Weights of a small GPT-style language model, trained from scratch on English Wikipedia.
Size: 12 layers, width 384, 2 heads of 128, MLP 768 GELU, vocabulary 25164, 31.6M parameters.
Architecture: RMSNorm before each block, no biases in attention or MLP, untied embeddings.
Each number is 128 + 24 x the weight over the matrix's rms, rounded and kept within 0 to 255. Layers, rows and columns count from 0. Numbers have three digits each.

# down: layer 4 MLP down (transposed), 768x384, rms 0.0772, rows 316-384, columns 192-287
# up: layer 4 MLP up, 768x384, rms 0.0777, rows 317-385, columns 192-287
down316:104105100088110123086132121132141114169148077149144132143111105120135148135112163130113173147127160149168117148127086121105120137143148124116114128114178127139126146127118116122085131179122147145140146121082138111111136113099139135151107098132114125128158105134133132115113148176183142155
up317:086124148106099143143116166107084132154126148115135099110123096119127156123141136157126132127128152092133129111166101129110124146117118073126125133119121155121151052132158141128153114128114114166121142109103143126121176141099096178146125156168138126103106135108148148131137106150158100114
down317:139111113095138101154107139167122104115211134138140102148135133154120124100135113144124139103144137129116171120131138136091138105136136155087142127153133104167138170147113127157114132116131114132107089103109091141114117154140159126114103147119134115150111143116089105134124159124159171129
up318:086125148129145132145090151157079110164174106119107112166127125147151155097118144146116136125150134118143112141106118147103135106138139128138161117141146131185170156147091136151128141144125130147144122149183108146144147148152113105154122127111125121155149117137101055147157178077151098112
down318:117138163129100143128130138114140133101092123126147128116130070106146102130122101108121125133125133148113127141142098108110130124164131109107098139151128130103075137132138115124123106106143100117160145119113102132126131081117131163116111091152090122072138145115161155108115116147116134106
up319:140112129128077096080131107109156171114117126152140121099120133108087106149182114153115106108094096107134094158121089099154178124119143121127147113092125132152124069142155155135120159121150115165131163127116102086113094109153087118116086129091127134122112136136133109167127099069157102076
down319:094134105112103108093193146139098147141129161149120145144107095146130127126132157095160123110139097073121149147147176108139166145061112132161155139144071122090113072178086144111127150131149092114138163077123085146149139167119108126085173162097177169148167079152170072109090186178098110103
up320:169097138064148116093089167109094146086158141138097088157090136142169161108106145124123146132110160142126123118164152120098098130104174140104152145145151180105147102155094173156103159145095152115095117141103149137123119131152118076105093116175168099124127153184146121112101143131118125153
down320:147151128173110173161154142138120128155087135146142157113142159138170098149139155099137120127090170086128141166124116097120118161129140129159110148152124161121120122140157093123168115105162157091102155115131113106096118188109170144137106088082107149146150122078173140118142105159150110073
up321:144124105092124140107143142124171172125136148134164143138155125161129160091102109110142125116111134147121125132135115152108143102126178147151139133099100104111148116138129141128126083075132127113137130157109080113116137161154149130134146147137162141160111145136144116103120102113096173110
down321:124114127133100149152145132100145104163111139116130096095144146164165122155123141130115145126142168107162146115127142107165159079127109112154133139115126122117115120103121123118185136178112092109119107118104145106140099147142117134145115123147101106140112080103122124140100132128135142093
up322:088124132142133115116140157112109110124179108096126143116105135098121104159090155122091115146211152188109152156169128117109119048130094094163096084122065089137118137164128116151097133139167129171078139143140111119158127138119127129138157117144166130140092128172112095115160125099132125128
down322:163094064101115144142156160143123096115065110126115188083117136140152114106162144077098124142112079100113140129135120169143132169088143130097157128077082140103125138119063134094135110103144140112139137078130127099153142208122131170126168116132069143118143122117127149154105090134142125123
up323:140138160115177139159082152115114128143110149091151160171089111112163120173133166121152150182093106134116136102097120115143099133128150194090164129138087102111168129102109124078099163146145134111114141129174072113145121111108062125179112144152115125167118075148135147164134140128189079162
down323:124125138149135102099185067163160115138138137134205086117114141146197139111145145087110109097153123153122139110151145150154084101092120157147123110097123085136159122190100133096155141142116158142098167113137162134103140132103137119142158150109111121114141131082098118112111161097104108133
up324:107141181136121076111082122073107142147143136108160117099183150102124074114140131133155071155140124139119157083134136121141160124173147170123133108125131120131177155161129134102157101148090126119148113154159108155120074155175109097091119157093173165124146163150083144192132130135110143164
down324:107089154169175148171145158186161144075124110110125141126117079097110114127156117125103154098106139132182114128102108135128116136130111164158152151097181090151122100114140143158144096172145153145105165114101145126091118142140129069131123123126093137113192142100095095129165096141126112097
up325:119128119113131116152133075132190106152187164159166092132146150166087132112119122078082138130167096113093117104110129114158124089180143144117113127179122120143088155158103122093146119174136121110146124107135132123127126119126101114135171154124089108102152162139104116164139102121134145143
down325:159135119140190135145160127113159178142070083142114151101141125124151121096170103144113121183090142134162131126093125097084135116094115180162152137108125090124161131131139141167149163062088111148115102152143161154173145144155184073104090127154126130144103121119124175108128137133157116106
up326:097134152124110098093149136174075137135097086105147105165100061130139157136085159116198094119156135138122175161091156106116075112148182122152144144162132166111162120107182130102151081081124104130104113143108130108146096140150162157169131110123151138114117101147128150120137091183112186118
down326:143164066119179125174090140123137111106162155103128128113154104096130154132147123108099146085103108075135083153144126075128153165150094114142159121114150131091149191163159111134121153103161119116113135168168177133136124143144124097136121151129122146111135118134142124132111097137127090157
up327:095121102094106112102120153114133191124120109152143119186104130125085100122158191152101141088163125136091126144113129137148111139125095163155126141152142132149155138104137113161103117128147153125057129143136099114103096126134125127126086121159133111127080136078128144121156110147143104130
down327:100140148174079122132174078124135093138095141111159072160110149122113142133128110116128103158147153142144130142143129104184145161180142136110162118169134113125160157127183140144142136154140136120149129122124131119096113138124083116123174084097116144170126162084072092088131161116112154103
up328:106119134093088128083124171123187073137108123128110187073145136120140134186132075132107136105115135096180135166115113113120125124158121156179124140124106171154100099140125132109127122108133116145116124137171183102119117108121156151117140119110137169128114123087148118110130094146119154118
down328:162111109105146177124112096164109130137079152136095079121074115104172124106162171109114150157122106148110119099132137159178103122112084110103158062150083203123130143140094099101125141107154122143112142151132110127111138143115142044139123106117140114176136105157090136090147128123125145155
up329:127108140127140103098116098129168124089160159146127123110132154174139102086112101144102098150145159189117138144074160178165112095084095135138118081098108136139114152114108081145134119142103130156141096146127130144108085138146132118150137144130139170130126097107069148118119120141074111111
down329:147157140123107144162138118099111135168116091106129141111129130148144172136134147124161135111134081068168121143128096143116099147113170154137107142130089136110118117133156151113142124117145155116114122084100132126184120111137108149145124147147114100111096119133141136112103147144153116129
up330:124127133100100135097108151115156141168142137147130110167103135130128096132131092117097106143120113180090114152172113178136115133130128136103129083127156116131148135153140127093108123108175151132106094163101120169155121107118043129107108103143127131174133125160103116114095091114156143109
down330:061171088137158114148143134119110124124118133125094156109126094146095130115131115175101169143108130091123169139138155070138124155122143130178152102102139139104130112090126131157128126099107103099120147113126130117101099149126202126129123160133114149110156109137152077178143140149113135142
up331:151160109128112159151125164117135115158130137123158162143108152141147162149093161140120125138150139106115126117156101143124097148144132169124134162173130135138105131098122126101131167114127140145151121130100095102142118129124146120116090123129110109119133112116154135103147123140132159119
down331:123142152146124104086166109127125133117132111164130116090150137120107090108157134122106110116138140106154145147094112140145130109118114136107149114080125144111138099105134145134133140095132085159090091130163152133143138123131124116137168165158136116100127137116124125161153158142113148158
up332:136111101138135126144146107125131106121162156136139112150171137147097136129176165161141131148115112109110125135126151113138151152140133100135106139167144165110109140131147159061124127161139133117101130065112104109151114075184119110143099160089125132136161149100159158126138149171113096104
down332:139112178122158150132128152148182131157119148089100141083131148107194143098065133123106137085102135163147181114123157112145136170140119178147156090092142142125141115123121129145152116161152133132140116181135118104076115158129125108152130088127144128127137102167115126109090088125117160101
up333:145166131108163144119120157095124130150136103138110111163130156143130121175112147108104069123136147122141125149141130150078071119140095134137137107130101107177179162136139141154127132070167125152138091136161159158130147129140107127104150135189145141103129106143132133116156145063137119104
down333:097091111097130101145084116115095141105139100122097083106108100165098118128134108159077165154130092105157104098112129137153147134114151140100112133115160117128141097151111124100126185142101146104130125153130138155099113140100104104122144087138171126134147168100118119143123153149118130159
up334:125093098149113130092110121132128144108120159163136104128177109125101104117111135158148125114129132086118114095149115132091113098123105156141109117121113129105169185128117125201155126142107124107115145148152129142119128145112157173132128088118144144094146110137127166149156100103140123111
down334:169092128128142127136138135153118154123125143119133151171115123143167121133188098093113120127158110133144137177132128119135124147119152108149141146129126133127117142114104136094141108148137118110119104124134136112109138105158117139149138113075191108149129082124086127128127115121098138102
up335:148112080128123141086113130130152151092116158119140107091140130105180121146154096116138107125166103119134098133145124147104151131136134121147117148135064108123140093104134127112156123128165102112122161151133115103098130130131128118097147163160122103079133135149139130139184126102153153102
down335:138129127113136121124162150113114132155129121133155128134163107096116167122142153144134108128102124123131148126092127134150131107146121126132104132129157143160117139136110166146111131126109110151167137122102134139142140131148127129129109098104131133118150129113126145140110160140110115148
up336:096130108152088142102142174175132136198156084152105136137137130152124075159139122183128108146122142096112147149130090148098135128172100157095172135104134154162097097116109114100146162107109114132170070145138113055092135157151133109139161116169137127127121063117137108135089152151158101114
down336:119136158142162104123137100098086148120071165147127098088091133117141153142109164109134115144107150144137116101135105082180125130126103134169120143144116107107121109165127114168116132139136142118118149133103128172154127093161097146125147139096078082118160160151129165115153114112122172098
up337:123106139155126113103122119110127163139145149088139148106121123119149113153114102163108116142136113123127163142153124134098159090127158138118120121115091134121146151171133140104140162102115121143100115154120129142074147170136104146117170134136135150140151126147132124132161138113124104147
down337:149133092108114115119154134110110126150105097152118123137130155136112159149123106118149162134097106132127127121118150148143079145107108115120130137141165118130121105112092101131137116147103123121174142115141164122173099090109134093152138137105135091137148115157098099127098105123156146118
up338:127143079078122101107112171161161148209113131140140113119098061111113086131115125139147129094169148101158123052092113147116127133134157124146148124175153117132127124124121125138141139119137086131144155187085112106160107117155144115117148118081117110147151135123135131128140145136113126164
down338:153108209207156173120139134141112156109157142129128151145116134116159129103130152152133099148076104137126096151096124139112133109095091141136124128108113149120123147163151112129108090157132145088137121065126128112139131157137105164140121147120114108115140081121117113131107132124142134108
up339:131129144107150126097118137115115095129118125115130128151125102122104179137121112096154134140105161134146125146124150123102157136152130131141128145158115114122105127127092125143167100105114127171159130141107135141135140124120125124111120119148138139147163124136139129145115136158104094126
down339:152140173133142123136124135121143112097152145144155153127145153132125119153122155147104124151151123109109129089126119099160089108107120142103144085119127131130128127131122140112080182120165125130107120093130124133145137131123104159107139140126125125101113118135112151139148129112165135129
up340:142107090115101079134063145116167152123137150164121142139162140113153093142138132113067115123134137116088109083118095154130121131128058128099125127142131130130143140132125104093115157143125087139105087172138114165153133155137123096123163157166123126159132140148061141152126122089078128108
down340:122189149147119161127122115119118135137146117095151117141129122115139127065153116168182146118122154146150131163101158155091115119140146123158154092119157086092123095091143143154112114134173113099132157122099203154132145088152139147138125145106152143067137132108129118131074139143140128191
up341:142137162107170165149153129082180160111108174131156131100118160119151162166104112150138170134116100119144091155149126081169101125069182159114146121093174169151139127136103135117140172107080141147099149142102156111076134149147153100120137076185140121118116177126122129131085192111110128110
down341:131151165063175104133078162130110133098166120162116118121161124114085126096140131120151079136129170069113190143117083162151141163134118163095113121066135081122120158062118125147146149147114100147113098099118144117143104137122138175122085140142067118082099180125135179155142089132140136126
up342:130145144128109094117156149101122113114133054121184154158145133139163086130085131121136117112115107167104162127115116156106127127164118130101111110076144131128157110115131104151148118145144152101095152142169094163157121122125122168139103149120141096107169150125126118114115121118169146084
down342:109099123135130155125114112129116117112156160106067117096105131131093194072139094139116145102119097103105128154163147130122132133089135108130149140090150177138130143129147130095113148138140112154126117116140159091112142149140117133131125087114126141137170154119143134134147121097082133116
up343:111158161135160113142136110129102084168099149102130083066137182100122148134137087144072109129146120142098169141132061139156141105083147102135117093139104098138139121135175126108161149123141123154157113159132142115175165146133116155137148058113147157159119131159115137165119107129118132149
down343:165116150100124115090144105139114110125144134119110151163128065149160139129122154091154142143112130118179116127137178121106149114145111140118084144111124151205150128145152105111066087129112131083112154115148150107110166106131139118143074134151117110133146112130155136097135102135159112094
up344:087143133128122095149128157126129163187076117120120156138132087101133098115164169136141143107134091118123127095152147107128162136136068133189108162104115116140158113107154153142124131137121141094051157115126115152147118107111151135130131104151143166102123105107122200130103112113080177103
down344:135091117110162152147104140094138097114155138090119106129156159157111136121120166094119148190179102135146102149134136146091121133132145150094152096138161118116137156131100133093083108137150111091183120143124128126162122160130142137112126152143120099125088157092117096132118149173146115133
up345:120119107142099128122100134156111145107145142144134080119089159184160138133116134107125145159095140162074148082120127092104150094130101120108169104165137165124145165105118128165062071165132098140114130124140114093136136124100079169157105142139132085078180156095145110174132111123174156088
down345:125166109106159115140124164101132151122138155152143144128134134100127145131166143126117086114158136091130082164144103178125119136142155127195116122136126142107127089163119147121167180103111109114110155073140096126134115158110147102057128119120109125144077104109146128123132143112103132133
up346:093092133130107137172109139132123143117112122126171152160145121088140165161167118169128137101101107125136119128128110085097134120120106162092119134137125140095146156141123142127130172149138151134104129114104137164100122117129131153131112125117107099142132118072101129165132067114152094121
down346:109121185169121119136140093157109095136126169127107105127102110112153115112125109112155143121155161181096153134108138146147116108117171104106107095119093126146111163132168126141106112090124115118116122119136138124129156113115161123093161159139139119158137127131144139120161081151120114102
up347:148208120131124127088083134151122151168120144160093185117172121117139126156093083135153113139128117139081163204110160197166090094128083122123120133116077119105159151143162123116131049125108127098107130146137131155072134129155159135137154176123078138138166112122115091100125104163128112141
down347:111088115111152141136124154085069096091175147142186080150142091167125128103167116118123118145152135145157119142164125099083162161163165119118121099155180111103103149112108152076135133145158117116089111097174146127172142115096147210089125115192151105099123147120135094219116143140155133079
up348:136133088148139144092116111139121128101083149115125076125112167132125154123177182122132153115145138155156114193105163112124139083135093114192104144113128122128160140080109157137126112109146131132112112100155148090136148124095110127123115155158129168109182133141137185112127162132170104126
down348:119062162136104123161161122158165138167156096119146113097117087128143156124087144099131062163153114118138142103136112104095089139095155148098116129158093115127113119172141141090130118128155103088114138135147125144154149119129111115108109107133140116122130121093123144164140138112088129134
up349:154123164127152155111121117129072137109120117117128150139145138140122135159144141111131099111145121146156123136118132127130119151135076122131103129109132142159149085123125113102104132127131134102141099112120128165135159107114088156143102112120166145118112132124142131114131138133160113157
down349:160144106103098144081176129104153169122130140135106142150120130117120087095167126080123104099106114113090149136116150107149111149109157125149148143153072163089096171116123114100157136104116171139105176112121144153120152147106143138148145172107115112116114109132140097122129130155125086140
up350:132175137135144129110117170111165131135129121122161153096109098106196128178104134092129113080099131160142063162166168126146179133134110111119136119183110107160125148115126107116138104140107139104102121113111080147086093146101129137084146134132108144168161140126099097133148097136154126101
down350:183069102164108158140107136194144152154115061150069097148143141113116134114155131177111134096139070124111097073175159135112124092146161093091164154135134165074164136132140120107058128135154112134117111125173139108110160127138137128112110094149132129128122103145116118100130155143148134143
up351:074148098082099152130150152113170185152144077157128119150099136158137103112082114173129102126108097120105147100140136151152180103122086105122117140101095117130139103114146147159131159135131123119151100149099147119173151123156129122155101125147130196121115098147112132133151101106118073111
down351:137120164152135100116117132151125091131136175094113096126142108127118101134151137125126069128177131176142114141124107130125126145137160110140128164149169070118090128106133140136132144148148158109100135110156096138140085127142082107086116138125165108135157147085134116145119122113130157133
up352:162122119139128129131122111140123129127117125135140085120116147109141084143124144085119154157139129124126068113135114131150105108118120143119156123156144125111126137110125114136097158171122105122119108119117113126088135127108123129113126170129167113118144113116136097157131167105140074146
down352:137127121095124131137145135111130146128117113097088171146159147169114157095160120143108128069131140120106145111145095136144144130156171124132123117113094125132132132118155109088143141134128166122161168149170122081184126141121094109131146110113091121118146123119085160095137116131116145133
up353:097083111103141091093148146090120178135130120129121126109128120083134108116125154108102120145127091137109091091136100114121164138105128112124117116139112146148094103128157150131151183116153136122123143155154099139143105148160140080118136118101126182090143139117064124165119135137124119100
down353:169153123115147142155126142135153153155114114172147099129084129103152110183109122149104135133149125093145130119100129135115120113102124167161143117109154144101150160109118147089146119141142118170116131119126145128149144113119118094153098103165153127142106122114143140100128141141122135151
up354:133143121143110059111119135159132170142110113118079172129148113093127104108092140132120081104154102130119139126103117119174142125078132099171102146116166139136154130113141107144174136103129131135158147159099130107154159088149158101152152121129127134102114124169133108149132124122135147117
down354:091093124095159131096108124135120137126144119114124095157103117081131131131137143168070153099120138156135107132160117110122152111120131129106189146119117114153160143111105129146122090177141161158152109143141128133127115119137134136085101098126145114128137124100137117099116106156102143142
up355:132194113107115100109135100150101140159133104119132135159103100144178168159173154083117127137166129113091185105121119080138094132125111127115155120146136140146150143096109144130096111136154131120151129084093157149131089142132139144100104171155153135114128116138147155130097151142097091104
down355:118133142103145120149107093132105108134086148125121143115150176145094137092093142121136121164148106123152071119153129131127152129149141104130112143179133114138143164170180083131147120119104131135132044143097141115129150096157151162163151125126099117100087152080120116116116133152104122149
up356:149106108113123122147123132105149140152156117164121116129123125091155124146127111120103080126175111098122144111156116134120158135159127139145151151134124107132153117121173114152163202154147128062124148155109101149163134109157117107154146120084094147116146135134134120066145157139122099146
down356:113168146106150143140119135158165121123128100140127144138131147146107092075092175151162158153088156144148123170089181132146130102140128147154109080137152141176156143154108119099118077096129105154099139132135158070149131150129156140123095150164101116127095117123136168159108122134165139125
up357:105107142108146132137116101096118103140109143133106120120145109115159142123129113130126099160125120115152122097125124128148130109143113125150126088129124143119124119122149092138138118117118135157131116117125111149100109133124112096116148122140127117139164152121121128137111127155121083107
down357:153129142120113145117128134137129154128117108121125106151125133129118127143150127122128124104140138120120107134125149140095116152109118136119122148110140131124138135143088127132095137137139129100144145155125105133119129102098151146136113142117112168133101109114147129104152141094139130139
up358:139150119136199160087126141086167129119126150115123126116109164139100161102110155155136137149102155133133082153109126125087160060149143092167109141113126112162117131138170118123131073082131129125111132139156151119144134119155127123065141082127135206098164134128171099101146083110139147078
down358:120154159107125171176094081079116111101113104108108124174086111162070153086154110137131102115130113125157154144111148083144133112128110181136116167130166070154138108149160118118127133112066148098091221140102129125168111057108041076139137158158057131127147058195123158141151074101139141065
up359:151141124144086123117119113145125169152121101120175105131131110166114126117143159101140116118157153130160108126139092162083122087116109185119095086121154135120138170114124132142136105124164105141096143139133074130083130179117129104149186118142096127150119109117131112150147109103133144113
down359:119119153114105129116102134146127137114105159128116114134135114129158119140088130155108101119132127138129117099142114120125164166173141121159126175125106135124137133141110123113123144148106120167151143157151141170142147116101147160127101120142138141125126126120117116155111101125118127151
up360:089157122106114144097125148130181145114155160148107109088120137116149109112120133166131091081104088118142163135101179118133119178136133125121142168163106119133098111130083106126099091123099109100132134146128118096086146133104118128119112176117141142164157154082162142120146098120133114145
down360:148115152168162133204132123122072096158146101101134131122096148177140139118126119131142068134137110161101137124107149143113081111146122137127142148148165094158116150125149105150115157168134139147150124060114115124182092108198152149138142117101136073110127112132108129100099087091128126114
up361:128098116171128102124148119128135125144087136102156123129131101132145096153109121114129157118133118113115169131104106114121154131164182112086099086124157116127117093118164156121116148096097123121136122121155103109131147151119149084150120134089086120151170118075103111108110158182118136100
down361:121149136129114137151165117107125137116103162165112118101077133142105115135192128125106141127098119139135080103163111130129080121118103105143113153141105122158137150157118111134165107144153113134117114142120126102124141122133106181109106129122138129138098102142150143134167105107139145118
up362:119156120153136129160118109087150092092135142133100125124147108146127067197126105104111112082137112124153152163138091113129165154111102203136139165180098105123129172089094109144130149139168138107124147088124129096155115128104176157153134126097166157108096122099119141135137114136111166118
down362:108133137126100101137110099151112141121107110139166130074105130132121162130160111093176151124131110116119107132136174143158149088142145112092135136101117141134117112121188150118142103106136109112146147079148158118128096105179118082105113153117108137134166136143145148140139139170095131105
up363:076089147135108092139132141137075114130110105119122101136153118178131169140160162135121181115133177110113124144121123094169096135123119141094170152158163117133152170121130130127151128148099137156165106151126108128120135108134146091111115112086111117147172132104074119090139100145114154133
down363:160168115161136128139113141100168134073101117147149111138128163106071144093131130118125110159144071164125128127157136145136154090134143135167078115131094118108142102122136152153129119147173088115125134114162099143165139114158133153140140166166146103113149119121136148139178159088159093154
up364:123073133122104150095137150136144130189098134176107095137171130172116133149149154093121083146095100107136139117172113161120124156139100118145092168132124126120153104114139133144151143115153142112140125141160161149152156121170119130124133135118127102146147105100109160135172117107129074140
down364:116104100138136148154082139154132105161141141121140150096117170153137103128095114172137122121106160147124137143104139146121142138141162160132164110170131099121075121119171096144143129130092108111112132156094133097170122094140167121130145092104156127091130133122116114146082086118096169131
up365:095147182085136131152130090107185101131153168127142148109143101134089130173132124102143105141155107140122156120160106089176113154123088139133087114142109139159196126152129118081139167110176139113104127062134153154126098142145127166149115144130143174114116134181118122141168106146111117097
down365:115133092137132073107181113087109141173141095126156142151130175143133124129095132120130133077122111103139149137135158123141184138156103107142140154170112174172129128137141119165121112173160150133117117122106132126125190099151131175077121124099136072118137094174067184137085125095135126080
up366:143133127162177151139142149134147127119104122106095141100094126156088118169102165113137166121136114133142154144121136141145098107119080130123107150155102094115137139137103134183140069183142146123115134136170100086130111120099122147155144131145115127134075160158138140109158085093093112151
down366:068116165115105106143114111085095119104132138094174166124127175136129130103094120131133112100084138145160098172128157094146161150120148149139161144164117117142071120151146106122116166121110111128145115132109144115131135115144163141100144123099159152124107149097116163097082154165146124062
up367:143120094117129154105136166089101162096136123087134109117150112117125177136120143115191152130109128108119114127113101173169164130123108104140158136116125089121154158127106091091114155106111108119129155124112120128129125116144154126115118129135131084104060171119136092145142155155114135164
down367:135115108160103112136150149129095108173095117192159140106115151139140126111184108153107103107119126134132153120135111104082111116124121144066099105109103172103123111112107152136130135122143168132098115126152189118170116114105107126139138144119115158098168092147104126137159124152173100126
up368:131129154114091079107124094162115146081077129135142125119148117131084145130176092171134143137119118139122111145111119128135117146144139156168096118117142116147138109128139120130120139114165171161167131083130140116109158156095117156139121164131113144119110112143086088097167104135143152142
down368:117125111129122165144138123095160150137106117129089169108108133106138118110106136120123096122132119109158135119108142087103151140143131099101134153137105136114157105123157117158142097163141090099151113179124148087130049100131127109132168069144145130167137106122121131125121148126081109120
up369:148124063136170124139148136146127124085126116137138102117123140131133107110149164145133136146150150114153166149130133121142106096167095151124155193154086108116116117093091106130115108115124140163133107080115142139148163116169125098121114115117130148096148104075145139144123166128120101154
down369:121106100118059120086122139129144112136132105138130114162107081122116137099103100086135105140098119127142120076107153116124134136139150115138162126107114163125147152136152189104115161090109107131129150170149153146153117134113136138150143127120081129119123197137130114141122144134114078121
up370:108145097112147128152144087127101116155120160131172106140159101195096108141150130112137103093106116129144122122126116098143153130090141147078142142110115136123145141164146139151093119166156126114149092122132121118106151159117072134115151129121130165131169187082142137132168072108105123133
down370:132125127148108133092143153145135086132159096127094153098097136091098137155093125158080159160100127103114159139097126111102119121155154136132115124117145123097124130130122149118109153095133127167094136121139125161140135082150152156108107149153167062089151122131096105146104140182141120080
up371:163144119153170135143088124167140147136124139122140123163119092121130105138151140172115160088129133123085128153145152146120113137152150134156154130135120101110128125140144154120130147132141134127132156103123084119120139107106120142150116141119125141151100106091148118100122126123124126161
down371:115151113110140130130146155146127112141094104139134134097155155167111136125125146112120083160125141135157115113099083125107126103118151098108131120153121126139143145143107121115133104113118121092111111149172176144151127135141133151129114153122134111088132144135133129124119116119112113113
up372:142131121177157126147132081161107179141105113095149141132113122116129108088124119129100131155152161177087103117115097079133132145135155109139118142148071120150112169124094137148120154115112096122142128134154092132114122129113122111158126153137113134145110138093113098124144135109176136083
down372:152115134073123144143143146176121119124160102119097145121114126111126123145167150151117136082059131125149111126057151143124100153117137094150132127139095108149118147135135098154129153159221176144163144110135127107157149142159099143063140098108134097128125149162172117160144132140124133143
up373:123109114140097163123124142155116199162148152144147131144122127081127134087171163131143153121145131157073109106074136108093096099093093125154135128141087145094125120120079132197130128115128070156103127101149116133076107098112103101154115115122165147137146107078130081186117149104144109131
down373:124089130127165138090170145152116178130109116133093157114130138109165087127100141129129148142159134126091123094121135058138132140079119112138050159148075126160131185138080115141160090081117160149113123126086115125126120152096148156139104157112141158143142129120163143159165140179115113091
up374:148097127143202115082122084123133133103133112147118106163159125123151145139140119133147106068143133133162137134098086125177126113125186149113143121124092109115123128109063132136069172121091124104144147145085097101169124080136086094132123139134100115088138149151128152115168130177116085159
down374:173118089100125131111158149136136134114100178119192128124101117124146104125135123100112134136131104105117077185155098125139180121097084150136154126183097125153117130163130153107178100131122119124097111125101065149120094143140180143120108137112128140119157096061158107174114120134151106126
up375:131107147099087145141165184163146134092131129141163149124122096119121145135108111103125152147185110127125113133140092143109122134111131098135100082141119153146135093118098168147114092091113125142122127108108117115132151082131131139126091173130156144157162140108144092147100109152144121091
down375:176127126165142155129076095123114098134143116118175084116138106139156086137155131166180141147105163120147149126117106136126149099131152152103130157112115059100100112103169123116103151133153142120138175148109155119146130178127141097156175143131104117100142105120148146117135108116158146119
up376:137102153174125094116140137146125144092152114170117105132175094119111134141152132153139140147084096110135148125141180119088129099155190103147111166132089115116140120140119147128122121152118134155142137148107112104145100148124103105122102146129124126142139116133132152143116105116121141098
down376:114143142143125137121114113088152141118108133141112134115114147139152131121134151124130101104094130137131145128135151159154133157123100146124127123140164166147117100137094117150128107130105159113079138110150156120151133122166157113114147149087128136115163131135128153143158152089116098124
up377:132171137151098114148125120153089141201119137091107119118117119136169145186128151095076140137162151132181153146179125147050130099108139126157174126107142102150142092148100137160112134098129129103105107088093128105165098148137142106111172187169108145119151156137118105085098165136137073121
down377:174151146118092104102162093108165124099133175153112131149133139149103125148115109155126095170143137131135106107119085162182070147129157100164100147117088083163153102174172105118147195159132140098128122179190137124145135113136061156146163112136157125116149108141116122140107121092078163144
up378:075125129140111097120133124156179071163138130110112136142179102110172119125120096143117158096123113120154149131116134146120109120134114112107140150133109128124105110149139114138099117147119097129155119136118116091118179147112131128133084144136133099106106113104137144150132118167156139084
down378:147112122069126075109130160118104118102087091125105148120106112141082133113143119161097140099117142092151185120134148112102164128132102154138107118142109112127136075130132172127153143108098094148112133103130172126141101145136140147170100099125112115076131165162094150089127184102143114131
up379:089124137117095114130164166106113113181111135086149140092151121116139141138118101139111134121165111089156118128132117097110126136109112151164116149084100117132075096111139173143086110115118153139100126116121142164135101135129088148129098109132129112134104097156130125151183113118125186122
down379:116123128146155140129091139130151191096141177176145102185103115115142149081129164130170130155090127143133146150149117163122142107105099084116098117136153175123171134141097117115145112129126131128143126132156152119087140150116163117151156111110142199145126142107130111139109143179119122136
up380:088142079150155101129138119148140139159142182126166081101142091146168110129110093108134088145102152119136153116158179100150101142105139125083129108142111117093122173134097144084147130139137076096149101101155134132150177142118122126186105100107142140133168086122103169132139122165113124168
down380:161129173158129113127121116106154134128101139126083123167148175131068148112164145155114098133154112129141154118116084138132126131178117104128139144148151117100155101118172115139136144127082166141135166111101105141154098140142086109093128153148108166108123119131093116114189103096128137092
up381:131124170121107134099087137112090126186151091121109134117129165099161110134136090103136109160124123126141160125136116131130159126109143121131164148108135130138106119129132107155108138128130138147161095140113153142106136145118127117105084121151152092093144160125118135113093123136111119147
down381:107157104126125121138140145136132138097090131132129133118154088140151150153137156152101128143144119109097112137154138142133100134152143121133113129175115150113133136126126143133131121118132123122095126098118139124133123127132120160128146142119113128159123101148131143134128130124112165096
up382:102124151137121147142115102098060141153118142103129076127150165124117140147107111122152101098169127151146153160137116142140128115169099140130105084137125159083163144134113095113157144121112168119084131110167123180124122110115158107118093099125135124120094106088096174147118127144148152100
down382:110131134095143111131136130153128126150115159171158150128069143125166124128136133135103130173102130095069122133132113141134097115104158108137107135095151121153119154126144134130122153133111086122129169168127120118187127138147126146102118134162122124134131115100178061110089143147131108135
up383:175097125164124137150115123171127147135103125078141094108158145130139172146105123113117113087168126101152102118121100096118092141120155096092103108090175141122092050144100131155116141138115160155119097126167126090101114158121123147150161095146131112143108143091111165115166136136126119107
down383:144139102124132147146117136118098137123121095114133080131167165149120188125197157145136139122097171179131125127094146180109147149154164147165149132148120087124144134089171137081126141129140115135100099143126128108165140091116169188129160099129149101135096125117111114127103110137130120157
up384:104083121157152113133140138104098123117135145137114144160090116163118149134148121138144165189149090164112118130131135125082124133076112141125093101158153187140124149127136130113143111137167139145104145162132103119155103155116142176096146123145117149104129154121102143123135111084148126123
down384:148163110091138122117082105159149130163110134140109120135173121105146110136135174134089097141089157121141133146140139099151099152120134125143139092109126093105139098115121108154132119129069140090139124094167166136115159105112099102127166144110131134132179062153140074156092128130140157143
up385:107173154132111137106086142124115161158132131168114112142113128102134147118128136126114124100120132165123153125148124141187140145145057172114129145159113137122185106128122140081152139167163152175080114090120124142124137131116148167143152157137137151127142101102144090145173119095138139126